config.yaml
n_layer: 8
n_kv_head: 12
vocab_size: 45647
rope_base: 37500.0
init_std_down: 0.0
init_mimetic: 0.5
optimizer: "soap_variant"
beta2: 0.99
lr_head: 0.00383
batch_tokens: [65536, 131072]
steps: 7989
dataset: "wikipedia_en"
Each number is 500 + 25 x the weight over its row's rms, rounded and kept within 0 to 999. Layers, rows and columns count from 0. Numbers have three digits each. The size before them is the row's rms in percent of the matrix's.

# gate: layer 4 MLP gate, 2048x768, rms 0.0825, rows 1166-1211, columns 96-191
# up: layer 4 MLP up, 2048x768, rms 0.0859, rows 1166-1211, columns 96-191
# down: layer 4 MLP down (transposed), 2048x768, rms 0.084, rows 1166-1211, columns 96-191
gate1166 105:508501505480536506511511508515479508525512490528531489502523478501455524516457495520498509507476507500538538492541449484483496489497485485490514483521498582475489491495518549519502469516496476524521531523503496502561494476515511453553516530522514513551491507476517501494538493507519505471
up1166 103:517448506494473465534500457531538541468470438509523490514467471474505490526484535479507470492491489538486543467507484443517532471514484476525509460517521529482485474512486510495519448502459458504504543495486494497510514492472522476483514464483502471500470504495481452453501512538555517503
down1166 103:508495578473482420498478475490483528504466528460514500500547503513476473472465505498525509465495473492480525495505453489485507489517496474521496478543518493487477542533518501493549461475456492492534515510486538528489469520518512529526502478511475492506516522555486488525549529532541467452
gate1167 100:513520522521533484519490505464484492472521472501474506482505472487516551510474507435475507522546527537552486492505472476560495521544485477490511491524492468510475494504527530495489469459496511481514520498516474510495497484575492515494480489490527517506483491531503495507529465500488491469
up1167 104:512531511515468516526481516481516469485527474493544562477471516526496492541513493505510522489509439444551551501486462486513550513499476485473492448527506515426506495502535464482495494514552485529524507506547461453533479508496524501489491506516500511524488497472498461519561527497438476482
down1167 105:498488561496457498480487506451518517484503487514479524508506497463470491494476473533528526513473530460516477539523478507501478473475530487474540450504519540557513542469476454473492410511517462497516507522544478507512521520486501495505498504488498440504555500507506468494488500523452512552
gate1168 102:457549512459501483531532493447491501518520498525477522502494537509504471495517494509465533533491529504492488490495522487486502499483533501511465517496536532507470473513491503530520464520491481487521519450511468503485455501485489499514509504483499498518522475501484462487502470537509502504
up1168 106:491516484496499519531514502499516537514478517484477509528515511491523522468526524492492504492491482508501503494484548489482485534536498493498481533511474489506509499565543497528525447518494548528487507526547514493513489560478497449505523508536455490511456508530494484476534559449537523494
down1168 097:456466476504508491485539517489508473525536511509508482507493519484485518503464480490521450510475429511507505478496521508487498498502490494500511492488508509467485492489495477475527452518444496536486488527531476500526469546489509439451498500479517528488513526540493530514541529498539511471
gate1169 098:576523476458514514534537505465520500493467526500511526474504506494522498494554476515515499521481492518522469524496507472479519474506515470526498494516524456484511498490516503511482510507559503464524505538486449485459516471521494499486514497516474460494436502492555519489513498494513490478
up1169 086:545500488510503490494483500476476511495507499478525492460453520543501499488522467482521474502520451512454510483496489476500512491487503554541521490460480528518461531490524497502507492481525502505527498504472487455497499543532512486489469511468474498495466488525508485481475496494526485508
down1169 104:489519495472497553543510491504512492510519480474496501482494456482500539489495467544555505495511468477497499470470496449523514483517544527512508494490517551424505518509493513470480613471519483518516471513514506492489507492508457527524494508504518482528479476487491485511515425490479520494
gate1170 107:487535533488492484521475505482487458512510461531536499495498489509524512475497531503509464506500483482497472485505489519466501441471486498484483532485516531509515493502547520523553486499496482517522559507478540484502547455520456503509472514468517564496485459450515542515523527557499505517
up1170 101:507510528494552529521509501523483474525526465484459508538508535526516525539473476503494534535484495459461491499499486468485558488519487520480472509479489488476509499506475478475519483499499465482494480486488521463513473527503490458491516488549500507506500463496453518485542490502479463518
down1170 108:524481463496476487505476494483480452505494486489541537532469528512485475524473479519448472487450493495490447496491486492534502534536495556507522485460498529480542515539476512513482495510492489478527500499512476534522511498483553514467464511509534498530561552491487493487521518473517491482
gate1171 099:447538464518494548478496490534510504504522476515493485530492498504493490479496503465520536502508492529546473520486505519501507472500519512483480545480530549452506455464527480518469488454476444508459491487512499500486543498492494489484520505490494512496529511433518527484471484512511498471
up1171 097:499483551516491513513484507506517528501498505513451531526521523502524448460529494487500452469585500488459506483465515489532541504484455514460511471517502492500486536499488545457480467451469524477439500494496525472506465513495493535488501507493495493473512479501537468490500512523494506470
down1171 102:504458480531517502487535480482448496492490538555528502497481466530505493484477546519476505480492507531480501489498536465527479525526527499520531521466505494506486527499525521528430576523480517487493526517525493531502502507517485505498499482503488476491538439470511463518492492534498477475
gate1172 098:500481516499502527514514479510519517496438491463521488494565515475501504504493496527489509428471513506515518541549462538523503512468466468485509496533500548491495490432532472511510515469483500475477542525507457502492469542473495489491520495460453507491516554470501499506466490517505515475
up1172 097:483512480492506495541506518491540490518514528481486462536480496565460497511503504500508478560485526517507497478476525452485499543515551472462471500466466516504503462512543452434518504468496505486515475514519496481499479469520479511486511483523512510464490495527529504512519481499459474514
down1172 102:503505506480491523447538542490488502503511496477529524525469484498479470506489477470530510522467550525495474447538437506468496543452526451495523493501483498491498493521545511509488417553525475515523507457458467493489526503486487519539528542483523489518496495478515483506530504521497494519
gate1173 090:564489471521501499491469451526501494483484514473484562484478475446496499525551504500533470503476513517495479461511454519527483487501462507533506509498533501473479522536544466450446463517463507460477496463485470532477507512498485509526517537510500509507489495517496547526469490526515483557
up1173 088:523492534488461519492492470533510474476456486443500464515529489490523518516463478502528518482481494499537541473506490483476541510498513531520505512524468518462563468482492476464472539484475498508499537514469491485462488488518503528513484504482547525514496534473499486492490502454507533469
down1173 095:480477457505519516471493532479524524506523504525448451496475492504504457498441456518501477453498511487494474480479445510511446496503481489496474533483447524476520485472491504459488450499494472524503503509516495500471496548466533510457498420508511458522478461498498495530475478456492468571
gate1174 102:523483513525476520517529488496498535473558527468490517524497521518487500456497483491462500469520510446489514566484473493538502511535527480499497490495512500498495505505531515507468512466499489470514500523481501506468504453510481531505511499501516479490516502489485474478425487505536483476
up1174 106:496495522466538484500464517479498476469468466491503528450498514492519488498499546488519511515516491503502516484532496461509473478521476490496515500500507516513486437459493476484456538516495510547542510469473460541490522493527544482498460560517477504442511468503478522464514524478459513514
down1174 103:492523540469481495496500543486482483469481490487497487523495534485515460504529524490532473498478495492511501508555493470458512493496507455459468540474502537482488469544511493509513574473496502549500531480507518485469499513505489519540513492522465502465515461487485471497489461483518544525
gate1175 095:504521524514509490512490490475501478520527478535545493504482520476501530466509499492520487494511519524539477478479460493513486520547517522472456480459506467509491525539502511517533544510523548501481518470486514489487522499487494480448526516543455509444497488460466516541522482466507495526
up1175 098:522534541521507511477489519549490516539480514555480529519502497497538477466452508462484478481513543497518485516485458492475477550478491488463534476517483543483504515510497535556568498484480532593491486457471519474475471498508477476519539514503499545478507506486493493463519478529527524541
down1175 100:481511450503494528517511546497494542515474497494505537525474514489467493488498509468514496499474494499491501488450514454540499524460497499531554541503469505492486538497505465515463436533512510470510481510528452521500498507503457515517519527462493437486503481527485529495487517529513488508
gate1176 090:532475468507513489472489520482510488547525524470496525489542506486508476536522495474487503505540444490478476532514481477506482509468484510484474512484469485488508510444514530504515530534504497488519485490482513537492496507471506471493536481531505499515513502507475503516504513497457498543
up1176 089:510505510517489510468548489494484519574487513511498507525518498488505500558483516450531557473514497500504499502477509487465495455482500495512471524519532516488472497494525487513444485475511517490513493439495513538490512511554485536538457523461505499517478492512488518523520494491482459488
down1176 094:528539506479445507554489470505536548465514516468468518504503541526489489493497453503519526518541504538495513489496536436484460514530511519494496501501487542501442540525502515505520561520524498524462468504516479474441462469463520487503552479491495519480494489553490471532517463509518569518
gate1177 093:458493516501487504481464531506502464494528560479455458478502590521555541504494516476473511512438489496524497496511500569498539487461491491500509480469536511512502494534526513510483506479483493519513467488513506551507500514507502487483504494513476420503488565482498474480491494492497514495
up1177 096:520534515514454500475503475542485531476488501496517502485507472504514492510478495506498559525535531480511510506505512510516436516467486493511503529493535481514520513484483512490502475507465518517555512485504534524506503515487519497485496508478515505492481455517515492541503529513515524463
down1177 099:517528447525505523501483522528521531539564518479511493536544484509476515518462497528525547488540480532490515484471506551462464535514488552501525535511490558520509510473503485520520525526536472507523484529500519507459494501496464495465487519455516518515504522491520499511550529512487482473
gate1178 101:496540480476509510522480517457502514514509514475486492493453518491478529492517479466523508532532488453443543495497530499486539508481520476536444486502504529534486521483467473529514444494498467480476458481508500545483495483510494563499584485533496480482505499530518537488468529471508505503
up1178 102:507478546516519504503497489496456503493464545527500532499481466502526417514493514514491521504497526536509537522480478512528491505505485485519541459500515474522497492466523511513556490528506519488474516502549515470508537574515446505535506486502497526496563538472471510492491517536485482491
down1178 099:514489497545514478490517535461477486515513471514503488520491552476480503462474476486514485501531502553490484530500482502546528492464515516513531505457512527479503502486486559511537511478520523497484519458483499467529531462482552481481552514480492481464515505505504517508499489507483500484
gate1179 090:524524476451520506524461504506458478478504527485512504522515493532500502538487480493483511469486512470516521522504513523477488485491512502505447490476555518504525469473514470551531517513469479525560479514499527477470520468548505534512487523506484539520512507505542493460535508511537497547
up1179 089:519492523487446515482494440524493475516526512479518499520501517478461496507486538453513506494469504510506499517474498446489530506486456486562543517488514520503483545545484489514476491475511480481484484487506528539506548535512492487486480496523497492523500484503500538512516523488517488492
down1179 095:491525505478487473481518467527543505491505481500513500494508509470441495513481468488476488511484512497505500469510516456509495487497519495512496546466562539491454487450472489485490520478500502501508517467507536519472525495490494550466478509497511485470527526529481522514513517527506520470
gate1180 095:513523524481521540515530470520499541510497505525558501520473494504504514514503494488485487523518499482535474509439482522481456499493503518478530514537517552576457484482486465488482451470531501491515464482536501503474501440502463521452467514490544528516511489493476503489506513473518498545
up1180 098:491496509517507504534486492447455507490502502495477548484519457540513466474468500507506522509530533492487507474489442494498518525502480541499509500474496512472496525524538489497493488493534458514500476484518543464500527526511505490489429449502507462504518535479459520485480494506564478433
down1180 098:479493507512502504538560516506505513469462508488466486524502444501495488473488543514519493467508508514497494524539503509539507495517543486527480533483466436479498508498480488485507393506521520520503483507476486508501540496510505448498489553498512541486510509482482562473493492504503487472
gate1181 103:549500513507502487489509488469539468478492509529478482510519482481512543526506517500505505467495533501502526539527470454464507544479504508501528520525530469488534493512513536458478496457482468506527440587505526522494468489504500476469494493494492492484509479512512511530481509513522511484
up1181 109:486477505457498544495441534521485512511517499494447512543507486505466518490520511516480538521442480501481502489450532504515459473502442505512518465475486500517492447565512493447513501496509516483505488482530498510518508486518496478528507476456502517503492513479512467489492500468499464524
down1181 114:537496532494503475492470516500477507479475491520508506533533508498483469496537512434471481479480451477508509474491533506519504496473480507540535536501576566476496490523459506441530568479543546573474530491499515536480474533465511488497524492486456521483482469486464526487544496547487533494
gate1182 097:486480513456501481505509515469471488492515515507486490492505507515482541537527518465522465504497530530483510512455522512504460512517467516531558520546474486491462511440522460478495510496504508504537501471456468537484510484515461545517489487481526507496525494512469538504518489547508468498
up1182 097:551541545463462507485482536512455483485481525528475556507481509509515482527528482535488486497526458519474499542509489506494489499444477481501512560496488511486531525508492470462488508518473481496477487482487463480544501494495498555498523525500504495542521543483517488511477506531495494488
down1182 095:503516502537548528480466546508484504512542487506488483520478510491500466495548491458443500526502546497533497472561535479510524516524482485465497513499511450533492502461477483497488441499530505501519507523536467471461517529496469473476507521506493506502473478522509499487473496484546490515
gate1183 113:524479521541524521480517478539491516512501513536520529488477507463541511468451501492552525503447516498502557538503518521478502484498515534515495453564477511519522536500467489500537491546523502470508500473510525518524539457484511505512483498542471530493507523515516506499467486457497520515
up1183 112:488542485462494537478496506517528493525516535508502496513493513550495454515489475465477489489519483512528443496492518496497518481530515467516539520569464487493495529535500524511523557483501515475440551455538495494540502523475556501534480486487523424516490537501522473528469480516500493467
down1183 093:476533508553476504526493514488468494470495507514504495483496527521489497514509530496493471489510484470513534498533503513501519511488501475448538486492502475474513489515491485475516461499506513516500500467469522488495509477493547490495527435502503506460505474519481520500488488515490556517
gate1184 100:478553477530514509465491471483487507480526495492554458514511481492490493532477472495503493526466446517469534487537477490474454478496566536526522490454490532499492490546536511534482498525476493473479533474516493510525491508508506542479502495474497469527541475486470528500509544510440533549
up1184 093:553492488512511514487521461478484489501542511519490507526526526496523508491500497473480532518502517535545468480503514495514493482478484502483440512482569515446498541518499507487465473494492505493486508482511495528479450525468494530521523470510507501532503462481448502457462483552500517528
down1184 108:485528523525485451507508496519498528499500522470461518455480524460458488517495471500543522529499510474448509490532480491474479486521524502477535469462503488526498520506532514489508376501536487503519463461473429523492466501510450528528488513495523513475475530527499492535528501476535544486
gate1185 094:498500510447500516490514481455529467508506461477512459461517483518573523532489490482498476480494505500489535452483514510545534502474499492504487490543547496497500487508488486552501445515530506536535511464477552488470530508462490522473470467466493476459474525477538527514484524530477490526
up1185 094:502517493553477489515500513503476500517514495489510512482495497551545534455477488486427462499534455541475501469467474498467519508516510515494456546486462456523472528514453493493495480515511530534495510501486480513501515533524479482499537516511511477458496510461495507508498515510533521539
down1185 096:482518519493519548514520479486493494498483466470508490476516484495490506486439484533470497491581480503525510477489552490516526487475557477525484491497448508488466541499519524480516543499464505490512540487511555487503556508476512479454448512466475501514492503491470539480488493498513494513
gate1186 100:472546505477536519530499483505536470472482511505525498508521495495530503511469462495446480468474480518501496504479487491499467480531490489497494519537509523547466508494475499481501492544495502507442483471523501531515537507491534477519490505493493448502499525496493501502496469489461512521
up1186 100:502522523560491487493503407501477505475513478538467499524555516493426511483518525512522462458481521525489500484495464474547505489480535506512483522492545525487494497485490493527506483512453481493495471522467459508523464515480512494498512496495533521486502465529529491480502511469516498504
down1186 095:533524491452494513504483475532463499531484535530501493485516522482496476513492507505470526488546503520512510507524488507505438521506502533503464518477508536483530457471483487466498534577540445507520514498481506462502498469475532470492478445494480495504546468474501480471465487526498526494
gate1187 093:558494502506517505508498514497445487532556504521503554499464497482505548507484513486462523533461514459543536524490527472481494497526507523452487495510506485493507544498540487467521493499480488490518502505524487485490537506502472498514481458487492503503500461504508508505504464483450525515
up1187 093:493514465512497533462468508526466492524525462499516554512510472468521484505523543530473465490536493500509492463497493515523540533517491488485508515520502470516513485555483519510479464529466476467470482449490499471502456511460534504503503534493502538502500525507441496529524488520503505503
down1187 098:501530493491509496489506471522434494520481517467500508489502478478555508563490536534495468516541487509497463449508496500483523534477521443488521492474493477518507494536470467478504430467495467487502505470521506485513471550487496492456473478475502524500503530521519516514484531545509501526
gate1188 103:539487493505495477520521447501487499490515482529493487506489495484476519493551496521500525468506509503495525479482469551476546480525497493525507497494531531501488448456512476479509465486498517508492510472491475542536532507472469443471488490478515508486522514507533525471471484499504496548
up1188 099:528515493460525489513492531495446490495479513534479507513516526463536536525448507494482458486513505471513505457523471451521483486501526500490486520542447509520539488468524530551481502532535460476519491497510498464459524525479498507488508492473477519508496510468505539484506505489459511497
down1188 094:536519525471485498514496484464464506503474457504487477475525526521511501506516477484485505494521498486530484488511482495486486496517492491491509460536532527489529486488473484493490439514489511504494470514505484536483511482455506527544514516499470476518485493501467476458517469519534514521
gate1189 095:472529496546532498509500483505454502534448484525523521510476508482499441531516506464499476532501530491494519497470521520537489487502528481481511506461470478503532472540496512469498486523514548461508501515507482511484537480469501474507464472531503509521483508478494513529460489547493453452
up1189 091:508505494507527498509495467503467513502507479485507500510489511497462486498503523527501538460523509521486536542475520530520485502492501532493487468450504501565504517500513492490550510518491552484460485499501488537508509498526501509481491481477479528487490476471466520490505479506475492453
down1189 100:488505481490515495490477538513500516536477511527513483498461558524465484534492501502510486482512530538508517502488477548479465534474504507489477503482496495485495486525514474533521488466499492450501494514526526511513511508520491450527495508521515525484482511522458492466508492454513530412
gate1190 093:511518481495492525494470532501473518512472513481525496495465544579489456480459503494499459502492513494463449447472488508521489574480501493512434531511442516491503532529486474501520497482473490477474491511506445537515543512522526479505506516476481481544501479473506502522521508487486488529
up1190 090:492453510489483516475477481530467491521476499460488512525513488609488493480500483524488483469515532557503482477546552506526472490497524539498500546512512511496504503529557478482493471497466483517473487496512473549505502520507563494494521487499445562484504526491520524526509482459508506481
down1190 092:445492536513506532510539489475470516490492494490503502495506469524473444481483462515449475492513492533502508516525497500552447518552560450504472546525509467506510456504524474484445504532503516522507509486485500508487492522493522509479515495492479509465501501503490523538527518511473547489
gate1191 116:512486493510529523473525507477495477499465521551503544472484499541496518510506488448556525482520504499510520518500488536527475537520543511548490473460496484475524495501476450485463527492528459487506465522515527497509469486492481492455509482524491525529473491466475530525516498524495545523
up1191 111:516472545513533471513502509476539439512486517480471448463525515511477490497510473495484500506520507516520517492508461497488540487494527556468537497502513485472512510480505492481562511518513495541549491484505534491508473478514516492506497490450544438465470532494477464485487504455478528458
down1191 104:491505513441489472489494529497490509484541511540498552487528487525508441493522498490515496489495467487485505494515490486511531540522539466478489532501491517477478504525470475507532527513463470442525502524439466448459509506512486514489480476493472527514525555430490491534505497474538460520
gate1192 092:461499479522500469478488509487522528509535511517499484465455505520481467484562535558494478517548480507544519514516438513484536491535503495496540512524493503531487518482513504510532469487496470513467499545511528500518494465526499492488507447527475479488483530485482511515499577476446475504
up1192 093:509514500480499531443495436491534527504500522498499523524481500531469502516486473506521500506481499458460520472462508500503523523503498478475428521479484500496484491505533516508511517521464482450461505496474478516483468506487494466504479512468508491510513541490481495520511504512525525523
down1192 100:513529485512486468509477540508502522499490531500505495537412518454502482448516458464511522421495487502466511470493500512477489536491498511482497486484526459508526467507509533497533567499460523489513478476503501508511482475513477508460504516470526517501483564483474511554549435458491503468
gate1193 130:498482530511458515529458496512488500496497517546467498489494518502486451504498552514514527479558462498510488520473538517517497504483541478483462474528556518483525514509550522475473489500537519462513465497484450502528501475478494521520465529561508498458507497533451524510532497482501512491
up1193 116:520517464497549464522508511505508500461491509484519493516482486542511558490511466459453501526474516496496535466517473521504522518501508509497508515486435497486478470457432484521491466500484491516462498533511528540499488532518488484503501420480482427562517548480541443446499528496483465509
down1193 109:465541513503485514468531507494512500473485485521481493484486482436476535482506500505504509526498526534480494469536515524494485506485473453512482518522446504522499429460518533509498426555498520493466513495484522496526524487478509504514516503467522495551550504464514511441519526515527514500
gate1194 101:557475466508501506501435507510531471512534482502481488495452496489512515458491496516511484499478507463516542517520522504494504512468507510526541520490494537496498477456492507486476421496525445469517476514483531530500485515486527499524520480509550535475514501494505495510495485486494511516
up1194 110:541534508522479496557504505521481472521492520517513480473517491477524503510455480493468542514514532492506476493566529514467501431487492524468505500578521520490508467511509477495542495475521524514503459469517536475460531488542522547476475451528519498559477495540500456532460528521506502470
down1194 106:499518525488500481483505486478472495482498488483478549527475502524514432523497496523519502504500522502486512533468489518523564447477515518528493455493519505517471449500553504500514448513531481485488504491482518509477525485443468524512505475504497520519523482493500506527445456494543476451
gate1195 121:527526506472527524475497507505523530536510517513501458502507473505521502498539543439507511510541505508514522493537517477523497488512512482511518503486501474518516495458471506476494497454532512486520461508491508496497564502499447534509513471527527492499448515495476479501508479534517482551
up1195 143:505485502524515500509519498498509470539511566515465496484519484541478549497522515508528469538537509479482492471475508499481487477521469520507525474465485512490465494486467461453558504539483485486527434524515470510520463523518487496489500499502497484490442492477506507446529474500511481452
down1195 105:495503508494457480448498494480532526475512506522469520497501469518534501516441474547476476515506518486472436478503492492524523522516460514517529525498459508496435496505542478521493525522519474452508502491542512468540524540503540480540511515505507504530524520493500513534468485487482469549
gate1196 094:509495484527499451473552496538442481473521507461463534516469514510518479549491469491491484523505477439531502449532489504507512487477465503504523506468443496484543477523519484512516493478438462509498492516485476536518492475494527456511506488506488528532536521541511517463514518520497537507
up1196 094:529493505501484509498485481534509514497517504485533523523476486527474507548480491467481454542527502513502496499485500431521474481475484563503482519495438490532538519519527503517551526477527520504479496462486460526544510479543479507481529473529548479492509474578533532464513524502542565497
down1196 102:490552500508498445496496510478466543480499510504469485474516466489576461508502533502506491476484521497472470445497482502517449503460467509479490537483508498530512504542474535499496504524498526504485506513487519545515489485505526532496511544485516543465525497468515484474490474438493486531
gate1197 096:511491541512521508491500489453531494494519523516523501498498463523494441475498478487479472490488474518488517457469500539541489546530513508529460474475449481518501496509508437455482489529503498530458521489516480462495493513514477493510469487474535534535510531493519515468543497490493454478
up1197 093:522492483497535506552512510484513536476500489518537475502495553524487511472503487509478500502550466521501503506450488508535495524535480499504529525476464502479501457484497486493503501512508489498491510508491494510514505464512496467465501501488514517509475497522496503509476478518528485524
down1197 098:522494488498489511475494537509510527480495441501515488462492521523509511511500544533518491496532555526477444514467498493501480518495486457501521474524493472530503516499470492467478451504527541484478547495455474501559496530461514491515495497540489483475475521492494476543487463476451528542
gate1198 097:444488492454472508509504518480469451501506476475513444498512532532472525500448476519561513494455502483476464507490471577497492502526453498503483507504481522534526500517499526469454498486498535484490552511532521530511482511501508498484459502520471483524521468515551489505509544491486504463
up1198 095:450512482504496563529523502509496496514505482483524505463477500491520510498506500449454477525501474454531482473481514531492476496506549443508492492504494503487518524496480477512493536481510497508500516565497481467506496586524514517512491475435475516432491522517466547514517517507542477488
down1198 097:512499506483499500510524485514443488480535495500537495455515496499495469487498497501494484502486511465504523502507500536491526515505518498487484481568490481505532487501501488487482518487495514466481520503510476496503524513495493523491543452483492517506530464512482499489493526547487502515
gate1199 100:509561529514533520563540500503484503538521496527525504481490504518522473480487506509510527507492517481524529474498504492480485493477487461481483543502520523522506466531519514508495558526474487514533487491512487472526521546475513492506528513502479537484512516504439515480477538506535495491
up1199 098:527516478455513512530470488515466444443485478498510489494481517500541507488504481519494543473495474521462485486574507487533503515510509527448483445503496517486516540515537491483535529436465485492488500528457437485538510481507453491488474520490498519509542569476528513497469492488523474484
down1199 100:501472488509457509517510488524467469534525528502495476517505521509502486491531504511545499482541474458452489528466485454511522525511520494451533473501463474475507521498489484481517426468473509523493523456481472505524516528493487485490499540510489448511539512500531481469555535468494493505
gate1200 101:512519494475475493496479476490486520474507508505525519510494484506459513483541532478498495487451509511499503521510487485512483499537517512469562498464525531527522498514503460465526495444487459547474468428463484486506481551505496489539520456481473518540488467516470486477534467502517496508
up1200 098:507501533499512490503504509529431517471479492513453497472438507489511526489518462478509460491527538474513449441527480507480492502511543505557523492542490480513446527503473513520484476500494566505497524436448515491468505513457507469480487531505495471455503513500543528509497478437469487497
down1200 106:526522496458535455556486520528497529502499524491496491510495501523476530435530509502459507519498502494511489479506497531479513513503529488488488485526481491531557514550514487481528548507526479497472521489455539503509503501517529529507448456488497441507512484508514476504523451514467479549
gate1201 094:521481518516508467509529490501534483517503482492543506487480517517457471502536514450500505536497460548466487472498467509510560527501516531479531532453482491521483516502512500485474493493541476460495525457441511483516546530465486487505466491492498531543518466549497485503468497475443493458
up1201 096:530528522511526507507502476476522486499505459525479480509578514482498477483512481557479510519501523517495520484505508537481541501485579520478532509485467517500476554492511501472504454492477521524540499502530507470518487517500475509510513524495492454522511484487493490484505488516475459519
down1201 098:488446499550471516488508518491489483474517500521504488504481469508486532519501503494497515462500471501489468511530487474539514553488474497462508545522474476488544464462507544490494374459489539480485478506464492506534480458534495504498478515478512505496490479475512464499480508496485529526
gate1202 091:488496504472485506546529505514494481504474446524491544496453467499553463544519520497517509532519485518509507475503498468486469528490474484494507462554541503524463541472513504482480472521476508520532529478517556489496466510510468486527487510524519450522487471490508469507499481543498505508
up1202 100:496508479492462511498463482467512530499497531506496519482489494497488505505477495449491519501493504482496500506500508508485500504483531474490500510488480514483490518499490474499522530491491493517537541504500503499506526506493536509516470473502521505504473496517495497521510495514522495554
down1202 101:491499486496508503500525494481511527479464527510446538535590529532479529488482437485497491511449503486456479502529541537504464479512485520544451506510465497482459472471480513481462531555500465533506517490534501550436517505512517526471512424533505466488530477484515521561478477465507492541
gate1203 096:523503532512479489514507529461497498525498547489492521506508487492509521485499444506504491510478513528485486511506445517473474490524536513526499518495486477490479526489505522468505515492494514530508552545415500504485518512489509522559527469490497514501524450479463478528510529483464473527
up1203 096:507515487532465476535472498521512493518462500469472547545488487492489524531482514510488491457536496507517537504478505527514495459506467504510534510470509558448467500477484509510482450472448491507509504476548464502465522502485503494530481493475496457530473477495454511484554490529475489491
down1203 097:500536473486506486490467506469514514528526510494559426497482500526506492523505480481490461483504534522495491467541472510579480550475524513509515440535544521519497532523542499528505500469528501484514484544506472540520508458477465540517495523479464509482470509511481530514505505467469488516
gate1204 093:533526517420479516449501507478494493504505516477486500518491519483525480529500494499486528518516480514486556503546491544491509527546535496509519498470480511475497480493523529488511480501496488546519465501507557540465509501463454505515487452521494524492482461496513469475531476516521440502
up1204 094:520519512484505489475508547490485457490544520521474505513556491493499478502540502518469496565518474501475521474496532466496441510524503501490526481522501524534497456485528495524515510477500492514473558525490516539510479490502471485522550529497525515491497506488579515484508467463480502483
down1204 098:486474533520536458466480479488459479495489472479483466482486546526571514558485489498477467471482482493517456524508523521518445501505475479481487496524514512485532459508527512507494506463526498523512525514505514522493498513543483514482470530526484501516506506501537519482494509526530456482
gate1205 104:525514513508447491527495508527469492500529516521500471470513476516492470490474515544487521499491501467505504510503463485520542491464537471534468497503539452483485506484498503443508521500492507482525521544486490469548524493525488481466503492521518500514505505566524509473494488501512496534
up1205 097:478455511550468488511499472458492475520520490512493512466456479498484465487485515501498503448504480501525457478497489530502501515506476497503471440555474477470519531528501499455501512519439519498474524472480504572453490501565449484475462548514512495524544511491537482513451479498526498495
down1205 091:473513487516544481472489514482580476503502501492525499540488516515490487487479465491477522516471509477477483509494521487499463501483441491491466471488472525485515523508509521519475503521536517488498488490535508468521508461462477502451492544507485550483544507467522583495486470524502480476
gate1206 094:522511508511501489513477462495463504480502474495504471513495456524477518489580518436508478532521487464458499505523528504505507536478493535522500506522516519519476533493477491517549488496502447546515490517478489511481489478476513511508505514458485532475516474537457514558462516477505522497
up1206 090:496539529488497542508520496508521496497505509515485510514511438475502479526515499488508468484515541508491505493505482491501528519501536508526515530500522498519495500502506467524503483500451546492456505494525502486517493523497446501504545474521506523438493508518555550477475513495470490524
down1206 098:472483499529469527495518462514546505478525530507459503549532478539478524516499431505518515520504482490521530510505493480501566480479500555496510449516464468493454496467463495528510550482520525513509460455499521515458520495479497490549501533463550497477487460496453530449477487537455509486
gate1207 087:514524497491522482523471548506490477455504483482504504497504519494538514531519490509508528503487483478450495454484521541511499493537520484495505478470528506484466528508530508491496510479492479500490477518479475502533503534510536490478555502496514473513473524490486490457486466501486536543
up1207 090:493542510543493456512477510471451479458507517498518522498501501520533540516481478478495511502522484496543502514553495501511494484534514474498483505498487491462504479503510522521513493477483462505540490430520505526531542474522507516491513525518519428459500483565506480498542495512497524506
down1207 098:446481475489457515465461509432453462537507465527466462482508525521539498536510508522511482516477477498526513479500491508481507511524503510473498507445461520489548501511487517508513533505534466507497526521472491482497559497520559494517521573532493503501500492465506473502484490494473454526
gate1208 110:525490502466511511483476499524455515514524455511539501478493488505527482523461523509509562474506498488561511511470481519520456517495489538496462484497493498529477444538490487521492466479513446536491511518512520535498474478513463495518490477507463540506479487513502501493516455437499551535
up1208 106:516483515540564528508512488517507502542505476514505491435461506492527503520499508528476490485545508520496519507467546512549504516491501517499472506487482475479478496512487493521483514518468537534473474501481461515501476494512520489565508475475522494510499515515491499475521487493501520504
down1208 103:542551475522515507513528509517494516470522480492503508443521540523481491503492486500507432496497507489546508538515507514448489460509491510511508503540511548515490491494510514494449517503471483531548538531491477541528498462499481507530482508465516515520548471491477518508518470546518548481
gate1209 100:493513484471519490511508479489518538516467509508512481493502468503455522512534545557494496476531500511471508509521547487476518461462504514528528526503472481472491504522514474529456479488493520490468494509505534521495511553505492460464489472516523494475555488540517495479457500470508508517
up1209 103:499493499497484504507525529498529504506499519514497504521451500502528522493500518523475516451503477494477495505512528520504504477534491466480486502530553515527541500503526505468515524497503521496464450506520498513511522486517452528517477486512510515473495531523464531500532497524487521500
down1209 098:523512476502525479494565502549492485483496500487525503491517487474513492493565497517500490500494509497467499499549537511506524489504500481491532542490547547499546506516477484502502496497515502519525510516466493521530486474494489493521507533569484499511551487489511518552491487497500545541
gate1210 093:493480522464466506504460481455507497479503529515472511497512485519536549515512479502533529490493488539534532485510470471561542450508512497508519492467454524487468466522510489476488456494525486521504501501446499468515512504470487491450470545448516499519460449446498530489509463498512531453
up1210 085:506497450447483498519476518473461531535495493471483505481513503477466493538515457483514511504473520492546545512505482479493514563509493479515505465491494506539510509529509478466514519537505488513476508494499510493481517521495459469550502509493478560505522486485482495476537481485506531483
down1210 101:488498477513526491527456521556500483440490507490508497518504489470496527512538519503464537512536500553486466486493513529485550492497499469468487495514491494463501486493527522513510476518527510488485523512501492491534472518496474506493467437535489498543475447497471505487520491481535519537
gate1211 117:515547462521505541510495490517492488542463507462485488468492492498538468483528475510500506473522512500553498518517537481499476445485514472497506513537451520496509532500499515491513455514483438505539502485474490481502508475527461473494477505485517486494528501466499523512488491466512500522
up1211 128:481480516503534453480504512527534502535493528495483454490502520488448498530495531497488507517461489547491465473527490509471502471481522475469519473502484537495503513506537465497509588527541462460487519531581535533556526541491510477521499497468521535484556486512556515519506476482475471478
down1211 106:520508484527507538481495547507524500503527494523511504556492484492520508525566503503464507479538534551502508487482517488470481457515483525567518535501525514488492490524500500523491391573468487484504498518505477478501534530496505552504455469517514495540487543433488489502520512513534529510